Weights of a small transformer language model: width 512.
Each number is 500 + 25 x the weight over the matrix's rms, rounded and kept within 0 to 999. Layers, rows and columns count from 0. Numbers have three digits each.

# layer 6 MLP down, 512x2048, rms 0.158, rows 303-411, columns 896-1023
454488470532471531453532495514453469484477491541478502473541498505468509533533502470449463495488536508502532475525513469494527506512477494486511521492494517426497505488459518530468470494498539538525465448457484472513489518487492478510461492507443479523453518458506538493493521483459494518483502518460554498480498548473482493515503465515500516521499533509508504499479490504490518483508
523505506526481512492523513488527481515558527466496490504495515467543516457510462506483535484493549544498491497528529525483496534516521503493524523528517503534497520489483486478524520505517484521523496559535505471466501482500515491562525520514464515475534503489515506472496530465469530502528507461474514540497523504517530525507535529525472461463504476490500510547515502503502512516488
476493503467459492477490548466484476519519510475511497489497474489508518469462483488480470507533496488481521504519483530451517480498520477464476468515502504498451498464499484464457535499504447499516471517463519531501501529491493488477546533511526478473498516486488513532477513498517459491502499473457518504484508535500477455510464491474467505526481487453474525501470513522485489540490
507507515527519505508506488470493475512501495490472531496488522464513493478494540502467506544453538499530472485503479527532470499530475502505494497493507485501477500517491498536526458498488482515503459482479518485432472474498469498483472504485489486470472481500473463445538477493487511506429496449502515496502471466452489492471490532499511575502496514486507544531513492450527463492490
498512497528558501509467499500513518481497530536500465509500468480505500505471501500548519469488491468518487519526492510511484480488505501500518478472508487515511535532495497489446477505501532511508493520483541523500513497503529491494523460511524510454507497517484461486500497508544521496494521511533504498496515482488538497482481520463470494475511538513506483511524522496531550530533
508521521506452508510525457488525508491486497495504481485501521471503520499528518477470505519506462522499492481528496506514461463520521481552519497507511517496496503527491505536526504509544499488515515514521514541496473553510475459535496515499512479509521503469445473446439466533474491516469512528484496565530489490493505482532513477494482498487525507529489500515484489528521527523506
477523446497491489525539501516496526514545487514450520493477514519479500496462493561512490497535516558528513448468502488510505535493517502495495508501490477569499502507543496506501514452524472503491490479518506512481475507521483463483529476477495440504501512515500527487507485499500520517486478506476509474504495500525525527484442522487479467468543467509475497543507473470448524480472
491461490502548446500452508476500471496438527515538511506532464492484468529510464491478500496520489513505518512508543496535513497504539492506473474519520497496518565472506492530499519482478503494490493481500515517501558503486491509469495481491501495459467503529487467464461487491545485509489498459461463510513508520515487493490527481513471464458452498490521551523479461486528509502503
499482481454528511454545520460480489475521492500476531531477498478481515518489523492538489478553513544500448528531518501524475468518449485467548484543494480525550519514523511534495529521478504504494483502518492479466513467495505493463442510533493502505476549477484514531500522484446493515534499516527495523484450476480491479518509498504511510499480485456519472515497499470481474458511
516460504510537491510513517503487502479522533484511480522515515471515526503531481479483497529525520507469452501468504498496484486466518525548539494469508525434485489525499481492515522490466519483517545459496489508547505506511444506492460482505516498467512494499470526513483508486548495482527506530515506515485503481464524507496496484498526480497519525493483527525492520505493495466488
522511512447473498489561469523460478488467533458468510522462511525524491528485505535467497501512511547525475506549463513495492488493488497476526444485524449461523463467507501472569488537493532502504522477498494495478524484495480494515483529517478516486513483520512485492505473522460530540475503548475518473482465461486507449503459523491480468515452490503516509479508543437524516462493
477514464455524530508509515538499460489493476538506511478400537500448508514512508477519499528502473463510503465532518478522481487490494497497487500448486499551466462503514479481540525482503461438467492503472491473500520539486479489498490514478522528518469504517520482488480520505500491468498478529506536508506509469508496521479488497514535522497441515518484498503495521485523502521517
451510531475488481517524482508437533512535464512538498510506483483488489530512480485530470488473468496489497519430510501490508449489537494434502516505474479491506512494527513481480485500472488492446515455521526461433498507512467501509515513523533506537550490500468489492530482489481510541497492528513484449487510453560494552473449488459510466467525484507536472495552496527482506466490
512527473511540478497480480437509525510484489502466533448478487456468491486478496467518494447505467515476467506472509535501555509491481485497489474462508474504466523530523517483494494489524480473549506509482502474498534506509510519480475508459491503495548499563511454500502492514479493469537496556459492539525520450530532509478488513478515489533487502474540512494463507509460451481515
472486516471447504479467477496490498497462525438493517513490471499489551518458499496486496505506516459521512513477474488501520503492486460488450504502501507517482509493512502517517466494484461473461512496471523476515526465500471534529513535484555543490496517478462476452508485496502494497518481486473477523502492517517536496499481493478526499537475477497478506490474510512547486467450
460467540465481508476477478518503482536462483514517471492506504530487475492477494529473457524508508512560555525517515522496530501506537474487516507475523513527478484485489527511487527471517501509463484490503487530518480507528544541474489505518472504513501540456470483482490501463517491528497521494461509466525472501473483509533464471492508567534484478508492530514482487537552496421517
497492510475485487463504482487443488500482517503506467516493499496490470532491506468488506454488472489503486441513509512530505493493459471496551470492523533498512502502526497526493493508461498498442449486510489496533489518517466530464444519470508510515472523517497472518483507492476503497524453485513561488524486494466517505501516533504452497489486541478518472515496461494475468471508
522453520529522503472488510492519480496498484466519474494500487489555474505502502498496481479462458507474489487512469463478510487504479513501518470469445481490451564457506506472459517477521502523519475469496506485532503421484515522457495482521479508509464563465481499514508496504482480493493478527526491520468503473493500457502472473542502483493489487516470525493508525544470491507523
517479460493514526502520493495485488491526487505488499521510518461522480502508501487482487517438502483501498501505501462482483465480502514500481491537490506511474520503545516522479497483548485548519515436507530539533477529480527486504488470481520539501482535537489534504500515517515484526524478541491514481477524474490527505469481524505490501439506522528461486465514505508518510532494
512488549491478548507461526458537497530501442458569476496481482505546489530479473538468510468544500475486482469471490512497522494521553504519513495483466491486499441533539468487472496515465489497493484478512527494473512524492507477477513468511504517497463534512467448555478480535495492492503519505479489509472534501495493490530482530526458542520526486498496466518489536464519470495507
499513485486509488495491462464473487509471531490502480460471547475500500516422521480519469518488512460493493488525511496530523502561495461498459476472508475496483485502508512493494483516472502493522450468521503519461479500516476482553458441474511526533510497499547498477496494474521484561500506503476485541539491517485525511513471535440434513482504490481498494512442510474473507511460
490490485532531485495490517507482487479464538501484474485515471470455499501483489499517527509515538492499475467501500487512506497478484433495495496486520505505509468520471477537501492517472467504503516465486465465512511473458460504526517486507501502471490491491514473502493440488458532504506491505521485504485489479483505443500453495538453495516477479503424498495452473489531517526543
492484522519495492503532512512516485494562528484480502479512548454519469472478464442490532508525489523526512463465557511509517521524494498535433519523464471524499512484558497494512515501478487490463561448486488529523502510480509473501527529509499506506513485422480497504502508500508457521511526505505498491490468507537527534505518519497487477507460521458527467504534511480506524487523
499496465514486502492515472432502474516519515521504451482484523495474478504481498470438492521523441544514480494517541516499503514497484526458493486496487489486513484497529485523501464497480496494464504502507522471538490485500532511499526479515488519424499508498472511515512483491490469483508500470466496488501485524496546504488501496506477489487448508496477535514454493479502486483522
469467499467519479510481513547489514524538529449474510506481476489455471532457449470528529482498492493458502466508482506488480511511489471557514453521516482502472499475516530541454469487511505500500477465520535528533515487508467498481504511524465524472519574491479502532526497500491462489491476479478489534467494475452476478482494528488487465537490524477522534486484499517521477505490
491477482472506522522480450524480498477488521510499508437482523472522497523457462523491487528496465490522486488459444481498581521490515547508500475550479469500527495507517509502507519486421499502546449500477519492478470452509516489477517458501513490491461487503497492484506518531531509543462530498511503523505493473502451476502493487530481492455487483490506511504519495494507502463473
497470508527529520575476457476490517500503467458527452495492442483522496518483543539475509514470495466489460546507481519529474542493459481527502549499474495473459521487486482475460483463528462443507478466489507475526454464513477492452483529542455494452489488499522509534526504507506466534471492454488482543478460526505510536494515507508567502466491523536477501534475475523502546518535
521450491508539494490508477468505537515476530447485500460461460514515486475510499495487537463467500444509450511504574506513502521506503502524482499499493482488458518468490514466480526510470476475531520510497510490530494485493507486486528552484534505496477501494501478507508527455457503476500513505489517522439486505472506478473461518483518492479483506531520451521467509523484472534514
493509491518494487519495511512487510493510516507559481481481479496493519490515464545488471500488517513524532493497484489480499490502496561549509484484526491491467490450521429516507490489499483480556503442494499509521497497493485535491548503458495488466468487534516535483499496516458496513536505499492490508521494489485499495527491485521520509490480503486480531513526565503442546499527
466519487522545489515522477485472481484484506548498474450453509520529510488495503460522497517531513484490491508499500501471462499496443513508509493479515459480494487484529495497457494520470530477524494481453498505486490504480471479529466503514493529533502515521511520512499464530503544534518489516521513514501529507492488500508489493482471501483498527488528544477456522509540491511494
498491494483483510474502509460517481535513519511458466497469466495511554508519514510502509522489471501541524561483512468498499507499498499487478506501535471478508481445495495475477476480526507504462507510490490485530510450489544451518508521512503488508481502498463485526521545480498496479524459510479516486506488473470507512470447473500521509445499498489481501534487476503456453492504
508500518518459510497489512466490495493510512497480491516551487512495474469499475484482489515472510471525505527481491488501485549539506510501487506517497512504476512492527492473456484507497488487500520486513550510475454491489510488488522513464489521520462484516440480509484491516476510504518513467514496485504475506511469526507472487499486491495526517506459512493485523493492494486491
519527461542506516477525502505481501473520485535451502489502522521499487479479476477486489470481478458490486527478545538483525530512519470513487479527506529462477472501484554520533492524464452472532480438503457533463493492533498527491501471507527479460513439492493457498486484474491474478484503492529488477490483511485479492529505495515490467495513515512470483534485495525472504521484
446475479527492508506498454531515482499491484511527448493420479498487507490460488496526540495481490525496519520500496489525497477531478481515519524447463505507491474504554464476559516525481497509504510488521502507467509555529484489479478493510482521512481495513487528473459493498512524475536520489481492485526502511494513448522492451504516503517465491503500483497496463553488513475493
521507468532485465448511530505523495515492493502485486540456499466507466483522482513549486520533486505476520506543459494509525478529526493478528490490467541486487511494502463471487482521498482489454448513519533520477509421481509477444504517522494465503467498454515477435489480486474509492498456511506476524563503494505490506485488486476464462443458509495493473481450468486453491466516
490482512523474541519502535508506515509448502507464500507483484484516468496542506501489502450484528495507480501503481485461535514488477490492505464481508498532489460464488480512486502489491477509477504513545503522517511458523484488515497496490492446465555465503512506558475466494496487498507487499471487454492503492495492504500512487502469496483535525496491488453505477501508458433550
525503449519548476475558515503518465498502463438472467503507494500460521500512464480474436507471518493517465500520547490493459531473499520495477480543531535487433479493486499532439477490477531511494501528466532537485512487498541539488498540451517494514498467473530458456493453482544547502535425534460457478489495487500524519482516498516521498482505494507482476494510492500504420546507
532509475515501468497432512511466487516537497486535508468495504470472458503489543500487479456517483497514487450519473523444488500504464472514455520479467484515510484492518475492490522500514494490486485535480509493462495470534496496517483488487478495510526505489484534500502479479451472514539541512467500508469478532474493534505463483518478508490503485488547500504517490486496552474484
479473495517498500475462510510513481535495487519483524496482523471468491476498530484419479529478542505495492466511511469464468514511520588467523513520456473511464462487513487517510507482485511554506479484496552510515492475523505450514500490508500477495493500465531493484464501534516472532527497489496488526490531474446507544503519494484503448524462498527486504478459443459528528512507
503451486521515480476512431505449491559523540539534469462488498490450526512485493484514500479496517467533504506510514532516491514574508497510509501469463495458485503489502534418454515572483514517475501533497488518523435511511517507512475482475482515527472459552446491490495449518507518493466473530485511446490489486472485464513491468500508517520455530492516459534509490541523519475508
590541435511475574483492456472495523557522509439454555488470511491456513558535447630524490449526451484479547359492474505485473481438449565520520540506562489470491572508484484467450481499522460498534565521542519492484535456548486510483566513495533473484476474464515476483509539503448518469554518407533456481429545463546495463465536453471466558518543442523528464547530523510527553396454
482530508519487493493488521520491547493500520498470488503525531484479514459481499459497501485491494513473493415491550489459492432578535496528471508510482511528470517502529465506437489515546535538488471503518497451516469472458501516481488533496519490510477490483461508467470528501528515518528472478517465522509535494466471528517497526500488511489465528458556475496506480515505472502517
528535516477549505531473455494505458480526467498492510545485521547478506486460530490519512444465458490458465446515536486480492494508521496487505484512481516497501534519494458492457524539492489501476476571484508480519496495538477522473499535464499510455484520483510457460519519503488499450494499557533498470479500496506548462487502526558493534551515513451497519509490505483490462478525
474432461485500502523524528473509498530440434502473476535490512534565555518489522482461495488499537511513472487505489509501484491510500512512537481497523497466486509500469477509455488509457485478500520490517518501460509533521514484497493488511566480515476490560447511524501513489495501518481528495514486509496529544534556512466495494486511508452501535505509539488498502516472508545475
506532508517487557523507481457505530490524505478499528482464495501454527467472457491510529515501508493517478480529506516513537498493506490550521488544481482477522469490477476538475478522474495476520474474497507533502533505454455485518512459503504471502455508497500457518483471421507478527542452513469544515491526499525517493482505501501491484484506524463505460509534552477508512496493
505503465488526483470489506486481475486513477507506433506447466458521496493503487484533500497474517490533527502485496503471524469427502484502491492490571521504487459525518525474496511484499489505465507503511474485499541521488484536475493512511465504495525505446512503492499487496512465490486515558484515478496497494489536514500486505506514502471497472498474565520493492521501462503500
492525504512489544485439505496522505528465503480504479449477479522477524499524501468464512511473548504494472554521492529451481514508531509529504504538548487459517488534488508482515478514521492472519505475487467481511522463529523510453502457519457500473464485482515488547550471525508524536515541515501495495514555465493494499520512506508519508493492479489519444480469503513525527498507
487493500493496504472458488528490478517502515483559522486541458524495508548562510522539504464517503465502489520526506563500511480510539463520506523516514522483481489535518490492481506470496470488509431472473518543522488509502480539506474549511489513474519513502501546503490488516507514523512475488501509505501513469520570484571533506505511509480494491475501504501484511524471519531509
473528521528486501455498543466433513523499479530457522517514522512529488532467510484449510486515523514498536483484475519471490545478526546514503454520485495496504467473506446530487478495480474457508509498542476504511528538481501523507488511461500510470514483486504499481499509511488477585488496511515526535540510469462510483497512488474486483427456508514541496500454488546511522484541
477488512506488489465538493489509520500469481463531492479458487513487549492499486483497493467545493517494485483465494513493524531524473516513503523485493489526497520490489497520498496530489486516504507486461494555512468535493507483509526514487494506454522452526458516473532530470503488505517480475509479496511530518496511512464513493502458515511499522448529457463489511484508466482509
500523515481508497466481459488467465523521463441484462495493543451477504491541475483488544447521493458487507489502519538526499517472434454510498516503487438483432472489459510485541491504502472496512503515460521463549491479493471480479511521508513506489490493491503504501503456517489495468513503531519522528449468479454500465537471500454492438517495465512513469516506425501517499491505
550481529503513523486541535491498509484476498473504478502533502529534497472473475532469502522530508493507436466534522534478485506493512513489488491561533493482494556506463482497477501488504471481515504554492476529500496502541512516486502547525502526532508456482501485464485454480469479454455506489489491479495512520523493533503532477500492535511482539473471491499482523456479524495513
450494483540507519545506522530508496496460497500542523464519479543489507501452497468493563487502509517474491525503484474516519508478497483518513462501506512468546508496485515495540508520512503442519491533470508495513461475505527536532499477478538503486502487488474476526544480506472486467462507528510472541519443455517479527507511488472463511519493472493470512496485478543508458516511
452468557521499509502476492514480498512475496542518560469542498461511483487506491517465487499487522559464453490495510494492487500470473482489507502498463503497562525484507515465520494485509507535514505528519484486500509543467508508525456485498505476470480537539483498493497467522471508491493509499520501483496478499506508472524479477480475506486507488487529466509462479497504494498531
507462554486453483445529495476517498510515526493491541491490487457479479510527496495487513500479497499515491514514516509469482508489450504513494484492499454447544435521502482480478480481493529500493526549529508487497484506525531473522507487472479514467502505496526467497499541495529528527545484444506487484517450512480520505491487509484495428483526464507472479537515476492544527504489
478520502493517455492574501477524534473476519456556500482515486468484476495464524501475505470498464563505481501489467491498523506503474459511500489449536483493539478494491499529489500519461498458432473452481470516500487462473510501477498480524515522524478528480487507454470470496475477471505509523490462461485492475501510515547536492479473477484512442487507465500510516497536475514524
513513507501496472480520485503499453478500510517495511468486495533463486497473424516509500508520501489536500525496499507532455484528489493514509501485501499510526480496464531528561492501523486507474470498483513496512505501522530486521511467521491474485483545510509501508496457499504530520494471526528495540536460469438535488497480489522486558483459496513498456526500500467484501527507
443471490497513489489547490476503577486492539515497461492507481534462511489504501489468479522531464519503489483490506508518505530473485490475494490536463468498460496481548482492525500532542492528519464479481482496497483497510501480479462505496464528507479519500492501508494523486515510481520433518484585485535454517542529527521491485509502501457475542519486484447487503511537493482479
478447512506523528509460518517527479493501500489505510500478495514521473502464516502526489481487501519506461478504509505520473479507535493488456501517499532501548521489468474520540547541476508467531482531484478442495540508510476516453469524504512479506479524483489449491494528521495486480499468511471491487476490484518493515473529506490512488489478481461534495503458497532489485545530
505504431498527508472476492530504523529490525509489463521514488497507471482482469534487522490483527507519445449461534498491493518505506488484510490521533517475484464511514502498483496514501468536436478525521494493470515477461489541498480545525522522526522516524468518471515512552482458569504454460492532491490538494481452493411498484482514499442505503516495496527508524516468472448523
476473523478463493497496496469480527503472519473525499515504500453499564515493460503463484465489505523518487464510481513512507496515481494487450480505529497555500471506518576470463525479469451478476496507541504500486555488473499515504496517534517486555461498496496470516463483467512503495471516479489502486501467510583530534485513488487497463542508496497453513521544478514476480525544
519486475471476518510491512539452511497507474425473493508474518482477489488489475485511510495504468497510504466454532501480471520507487494485489493562529476462492486477471456530504502544493499512534544518475489531531492493504486521468478482493517485540504513483463505507482448468499499535511550493489538502478493530477549498491476517470505477520508514480482506478509480539493510530510
485468496493467491482487511494503475482485513463532495523471507457508516500493495472467515455532467496528491506461538470514500494516532527476472546523493506472550479483506499496502514463469438506475492511514507499519467496454526458530503485528537449499506488514482487486497471504543512538537450550508482480484497474518514488502516512453476517461503467505505539498499492540500497513509
503481506477469471504488516463497540458469499550508477490481518476487515523514536456522484503522474459481463501499488519497491513491473520522492510507514503501538532487452502500498509525492502481452475454498464450507476501502515481504504498508520490529501509495475542533482488451474501488494485518485456552463503499477520500521504476492474490523449491452515498512485450461480482502525
530470486472537506492462534462527508492533549499494532520474497517544487516499481545445513504470480503516512466495518508460534461537448504497526466518545462464472529495500476458505502506469530559475488516528486517493507503505518533439482496541462516499521540506509472497495503509499543495536492485500500517537566476497502482492489448470490523505459502497495499548477480499465479541497
539490474509538504475507546526520488524506507438521482518485467511497505516461551551525460519513497508503444522495519487471551490509502507519514515479549519497505541511526517529452484497476519468523504490486472534521544454469555496503463469484492467507509510490545497512524522515456506534473480529510501497501499465500496506540445475488509531482498497496510587518529482443472516502462
474513460500503527495525465486542473541486499513508497457484515505531473468443511436458465531494453508487425514458496498480482476459451504500514481462499499541514511531501534504505469501506526520473522487481546529535493480496479500477510498542508515500496501529479536511474522510505481491528483526502468530484513526505490507521458510497527478481453477498460449538506494500513500537504
495521481504513472546465500500469445516507488442541467483485512522494499503468502466488486486460530520529481466524514533476465454490506527549521488511462524461442483502546485505468506514470503488501472513487471511515519464503531485520490493486474496522499477510444501545535432504480527451464511472547524510503506498537459500528531515501476469527477495527520482524518536522512488538477
469480481505480483473507493477485515492490518485504503520549465535489486477509511510525482527477508471490488476522504491478539518518478537514514503480519513495503483509486519508483481522488512544490483463512491493520458513499498484481512544479503477505488489508483517487523451475522482518482482459529458520503486529493475465483472490488459460460553514481484498503510545484493505476456
499542486512448472493503522512482538527487480498488500504509482512495481468478494514474480504516491466494462529487511524495528522496517569521510477479526555515473526490517466491501463483457501493476510499484458514465519513556463519489437474490496499451487506476493502453472529482493478534491513494471522491494457520517490454516460507481533466479504502512493507519473476533516469497484
492460483515478494537478505517487499542549464541473507456462512462463538501471536461552490542454471508479501501517515478512481530488472511505464511523486501477475501495505481461515477476493470511511479535505486492520510529526499470489528471469490541489493506523436522462508486485538509510513505504521485482503508509466525478512495504474509488507533487539481554492488551507481549485515
533509457476451461509497457477498472466489506481532533519442550508522488450531469475548495522505498545493485499535526506513458462498530486478551489487503501493536526509486512558479496447463478499508476493472503528497500497500534485523510540511487519468454489501509494502487543492488525535524471483482514509507477470569496490519464475536511506482464520532480517521535521500495517544488
528506498506481505528507501528474551512488451451560503507472503494518469513478508529477488488498523460489510532529463521520524495493489486455533541469504530491423460507540452482482519511474480486476450457493502475504485521506498481469456507486501500505492542518454476483491489482493519502528511525516494476501526469467495504518491492489488516453456482524479505505479479500482491450485
489490457504468511512489489439495491498455451499491463516495550520531496474482537506528522526437507530547534516529524480480471504520458535511468523487498485523475482540451494500520449511488473548501461535485502497496499513513529501522467485485532458539522528552464455491509509520506512478509458455459475476502483483468472528488519506521490520518483502522512504489473483482474522491475
478556513498543517502532533466465467479505523526532516510514480506482484514493501506510522486447502533539511476488494536475488482525510516550486451498481506495435486491510468477520526517556508516476490446476490503495468499502507507485472493538511515507516514500453480487533489498478484484486518478461477501497499487509510526480529514484487525529474469522517501468497474471483487487487
498498475473504531509528467452534535545469508522544493490478504501510513516495515495451518528505444516512483515523516474480475523511522477503497514558484494490532492448491481488516498516497494526496516444569536513470539534520454508466448486503482501543475491495513481519530518506551471500464459502485524476525468526493462472533498491469534485477447503468485506462513499472529492459482
503521491481484496488474490466477521500467540513483487525511512488488505527530534504493466506496518514502538473477534513439526512525518475481478526475525482459464452466461482511526476499561550484457519531504488488525475483522494480521507499464500518524459496508519513500518499485512491487518463481502491476475551476467478508545464517537500548488506484534518536489495491479496499542446
521465466496494507486460523505492514470479514522531494508508500486488478482525494498474473453538516485517485470494471493545532495538487482499446468505517529485503489486459497521481494499538495535465467565490466463455512500544482481533465499499486483508522488460487475496522464505499533540518481458538488559514468501492575490501475479473495465466497513528518438490496497480496467490489
468541487480526525488497452471496480487458476508509529519476497501489479500495508519478506502500493495472501510534486495499492506489469485452481525493556496477505489508487491563482468485499502510514488499508452490472478531492510498501510486511492479497479460470512504482468501475507458476546477483505474547499519487456465441470481465502454524516530508466515477490481496507520481447505
508506502499443490500478518505486495500491432457513516495502491519493512503483509508476439501544484491477428440477506527531525497504478505517518487490507480520472493482495468474487509526443500499463483464518463498497575482484519469515483479533525459499503489495488490471492523520487537433510498491496525504515483502495503499476486494521482487514518539480494501514515498495502487524506
486546500492496501473482479505504481517511498538469497500520514512510517497506461521472483498514482482498538458496500488463484472512521502465499472485497478499487493504541503542472489543515496484490511481497504502506494473463524486545461487492513497490532518493541496526484495500530479465411530463498513493460513534511475499485447502514503493527481467492511488484490472483487470454515
521507486487513479447452470458455495478485467505494457482484530458458513530515499484446529470495507467527485485527491526493523444470563537509505474458507522519520500500515508527476498509503500537531446564520452514471503509505482512504507498473515541490505522462477476525484459509474484498523483508493501517479505493460432501456450478467470501504467534537539539459458541518506526522490
548473553503459514509492512543513530481523509496494525520538518522454509488500527495493500498477506444506460485463491503509500478508531513510517496514544488432508500468518509531490469444539503501462495510525476458502493498530484506516454510453523495505477497483506495493515503516477499479526523444484465547453488515497522500502457496512527474524489486489515520527510453505506529466480
510501504465476478501474476493467460485456518452466476527425536553494471491481514548523521522467485497508513463502475518473498454475491484517479524485516516514455482481497484517452509463496492491532496441530502510508496496499511484512491454506508479478505490520509503490528539472472515498522482533511522490473480469460467439471482483507523498486481543538511501493484475519516521500508
476520500517524473466455490489480570490496482494495504487519533453490491518425506514491531508472459489495496440491523510487539522463518519518492475518496482466489482460487508501546490550467515489531455527503442492503517482518468439469509475474496465502488488495493474503469464463478499480504498491476476492476520512500493487496465480463512469517465495458496481495486488504484499461468
522524509462541507507473484492519492486505488518477516522479463487509514503489509468496499501481556491498528487479538491504486519529505482473516478511510472489438544515485479480470526481491479488474451402514481486492497505474532502512487545487461473498481493521493506512458510494505494476472522476509504506483475511514516475518490486455455501453522523501471526502491470499458522493522
523482483498533476483475542505492527480467477490436512503468471481474515463465494476492536478521549542491501490467517503519508493497483458489524492493527543446467540479467538507464534479480508481530487481457524479535511518535461514492495501507541501536523520452490474471509443525494497547501557503503440477448477492427485518492509457484484503487516503497476513522519504485499517517484
486489494488484529448491493510471501516478504431536498497529509485507509488493527463492475493512494482499491481500495464528535532500534512499490494488457507510510499522559503451510488505497519503480478547500470482489529473480503513511499480519489519516445490483469493526516487523517490481514524491464476474493489490463447478487507472488472516445479515517501472497526481524503521504467
492493535483541461506468486515485471508481555516476546490467492500483515507478513522503458459500536493470501431466517514483516542450511475451492521528527507472532461499501549490469531548473509528455486523519513527474464454515516532529489541510483440520509502496484457491451470533488505525466505450517563510533456534549534531475477502502449479493442494514505504505472472489497482472537
505480466509502428472557515518504531478488529485468457498559505488478443534453528452472501470519442498489488484479495507520457480523455469494480476503511509560484488507497516543498521577549505534513483507497531544483473477513450517488495502487512473534484498492482535499444500518511463475504466508485507487525500508513463509503465497424479491526506524487469508517521472494525440511485
493474496466512434521505507504458518492504538503468499520488514476537472492523528443528466458491520511491467473518484482485507482520502470513549469506525483438500522509512503525577526512511475531536481507500511494517530487488485452519467498525530502473462507442535458513502522470504504529543508476485505526469514488509470439509497507492496495511475490509489451517508470496438506509469
497506492511490488497477491499488480491519533512509508463543545496512526536472542467518491528511538488494484517509550545488523494511500496521502526508511500499526487493473537495510447498486452567497458496497529514509545486494491504519498495503505499472521487486450518516488500513490483508527517508475526501506524474475514489541508490489535499515502499552478527510491501539484525503443
496549483540489469504482479479469495528502507555487496505444472516533484529463506510482494506553523487505495518529509487495477521510515527490490488504485512519487495483508471431485484505518449471482490490511483482504443475498479490491489457495490484477534494484485515491511509493502523531482530515472503476495461524445553510521474564487518517515483540502481516504488467483484486501474
505477476531469465449530489464517531497541522501503487498502471480490484484476540483527513531515431489469496446475500509521511513529546529469463513462468510525499517512508493423489472482514509527502505519483524413500499477537525518502493531462522511524468511492498483526528472507485490481508498484507539484524462499500511515470516477532465505523479484478493526524490545494539485531513
448495543510514488498496454524491500496506494507513550492526474486501549539520468495508523502498504506510523527503466483470502481528499547487514498489473512511517510518505439551479498494510511498530426493494529538511481481493468518479500537525480485484483494491516525493485522472554530466522477479482494467506540490521485505495482514530484486514475467510544491516492557536505520482498
501482517529501478532502531497503501523536484496480520486537457461521505509517477502484488479551486514495480518479471473516487483494480458507516516489496509510546443483490499480486544496489526497489532493493528483510511486497453486516511552481491480520535478535497495494425478496491479481488471515477497522494504511507500518472520469449509476478476533523516460479523471497460492536496
523512504476508496525443531515527516498513500525487481478540475477499491561499503488509457533537488481492477552489525516532512532522481498526493493489504492549496504479499507476474513500514517504507525488502507480502470518523504506499463522517495511517487520491534495495511490477488499519444512548427486503491500541524523491515523478485554522510467454485497491486492496513449524546540
569518538496489482519509518523531478489498452527484482479491493488498481495505454497487513496462478492493466531534517497511517516515480507469497473506506492520515489514476487514512553467498476516529518459514478456526475451463469472501479529571487516538505444542516527482507485474526496458481510492483499474471457501499493521487500465535477495500460468506432478534511474487484489490501
460526448453493464528509507430542497484501565484515537471516490507525526463450524354478536500519505471472497469501517461497486480507489502523466440516538495497493504495546489467505524528501510493486400543454479477487450478494504488499494446524521472467487469483448538507463506488542517476466474486502507495493539514552454486470506489460519466448494454496515465509506519486557476516512
531506523515490522505512501505531482496529504482490485443469437449478514499458465503550498438503513446526503515485462504501478496486483461486504484494513483487473502510525489534563470474486504508500451493479505469500433488494527516470514532553495483485459490489458466449488464483474490475508533521531537523455508502490539460490497499479513480482448501520507518486533482526519501493522
538478489490502493516513525490552469535502523513459536514498525462463522509481525506479502473507531484491509513493516509511485491513481526533489511527496531526466499506531511493520475500484519488495466505532478497476511487475507475505521510495507495505518480528494532504508498481517465532477517512503511480509471522467496472482484495453490498531462481467511514497512544494510456423507
498518489517506497471504550497499555517486497525511505506485494514519511514520492454495503538514514491507459519514455481501544514520534475474485499533494536483532517467526523502487462458490478475479484528486536481493472519513467476508469474514470464472489522527481465475473501503511470507520517449513534497542504527511565504466470534521520448488534495477518563512497513527474523534543
513501455522527498523456463523470478495556516511432477534489517461502520495480514463495530437492493496508481449482503513506465466489504486498531486510546506515524487506493500530494516506457495493506499494542463498534526532477542534481537465525503483543549540449443496570514507484523541525503475506530549522509494470526473434460457450484516514481503474482496516486517473492457567500516
457528434534497542506507538523499519506458503513517415479477517510490514517516546494497477485483541502490488508493491482524482521521528485546496547450479550550476543514529457478498521502524486500450482505483484481511550472484496497490491511567437485506481535532499483488509527477495529525497493551511529489544475469486519522465504514489499479517505475506480506473528464507492481514491
449517517511476480507480501485466494482514453489495469544444505531462500504512522505444482561495475476492496461503523497485530547491477483529466544456525475490508504503546483495510512505492474509479484513502488532483491503505525515501513500504518502457490520508545521536507478510525528501488512487504489482510534470499465515473542459446533467481482502481478484459550512511478507485469
505503533527513528494528496513513459481494495522535473516503484471477473527530529480534518505492477473497488498460488515514479485529527505471441460444480486458508516534475548525511512516484463491464534450508492480498535491479481487505503489502496495466506478498507525500478468505474486535457553477487506534505499548505528502507542513523509521487462487490471447524458486520488484552520
506496509509479500473557483471484515469471500500517486460489472514508537469527491501448492491448486496515462518500502480541492526466509523552458496492475525490491473467474512532534504481523483485494481513486507467460500546470501534483520535507446478490478495506479522506511504450466506489498511542508548486510506463500501470479532505511513501476521524476523496490521504497530529498473
512481477511487521478485485496476446522541520517516495479503491490459497504521453499463481416535484483527522495491516484508465511520490498471501517519561494482487534516485491505487535506490487483474476506510505475526480492485491476476479567494521484510480470498519499484513480518479466499451519521477458528448490445524504490513442464539481450502499507467513532527458505494514519532493
490520511471516520490493537509506494465511508446506505491466473466512479483523516505520493491539473492550492487503478488496500467502526517506458470529509526518499480504480508466507543451512494512520523477492507506456484507524453481512500497534493461515518555522492494485505500503541487466511491497462510519510524482482529479491496498511493487505471486470498507498472520501467505445496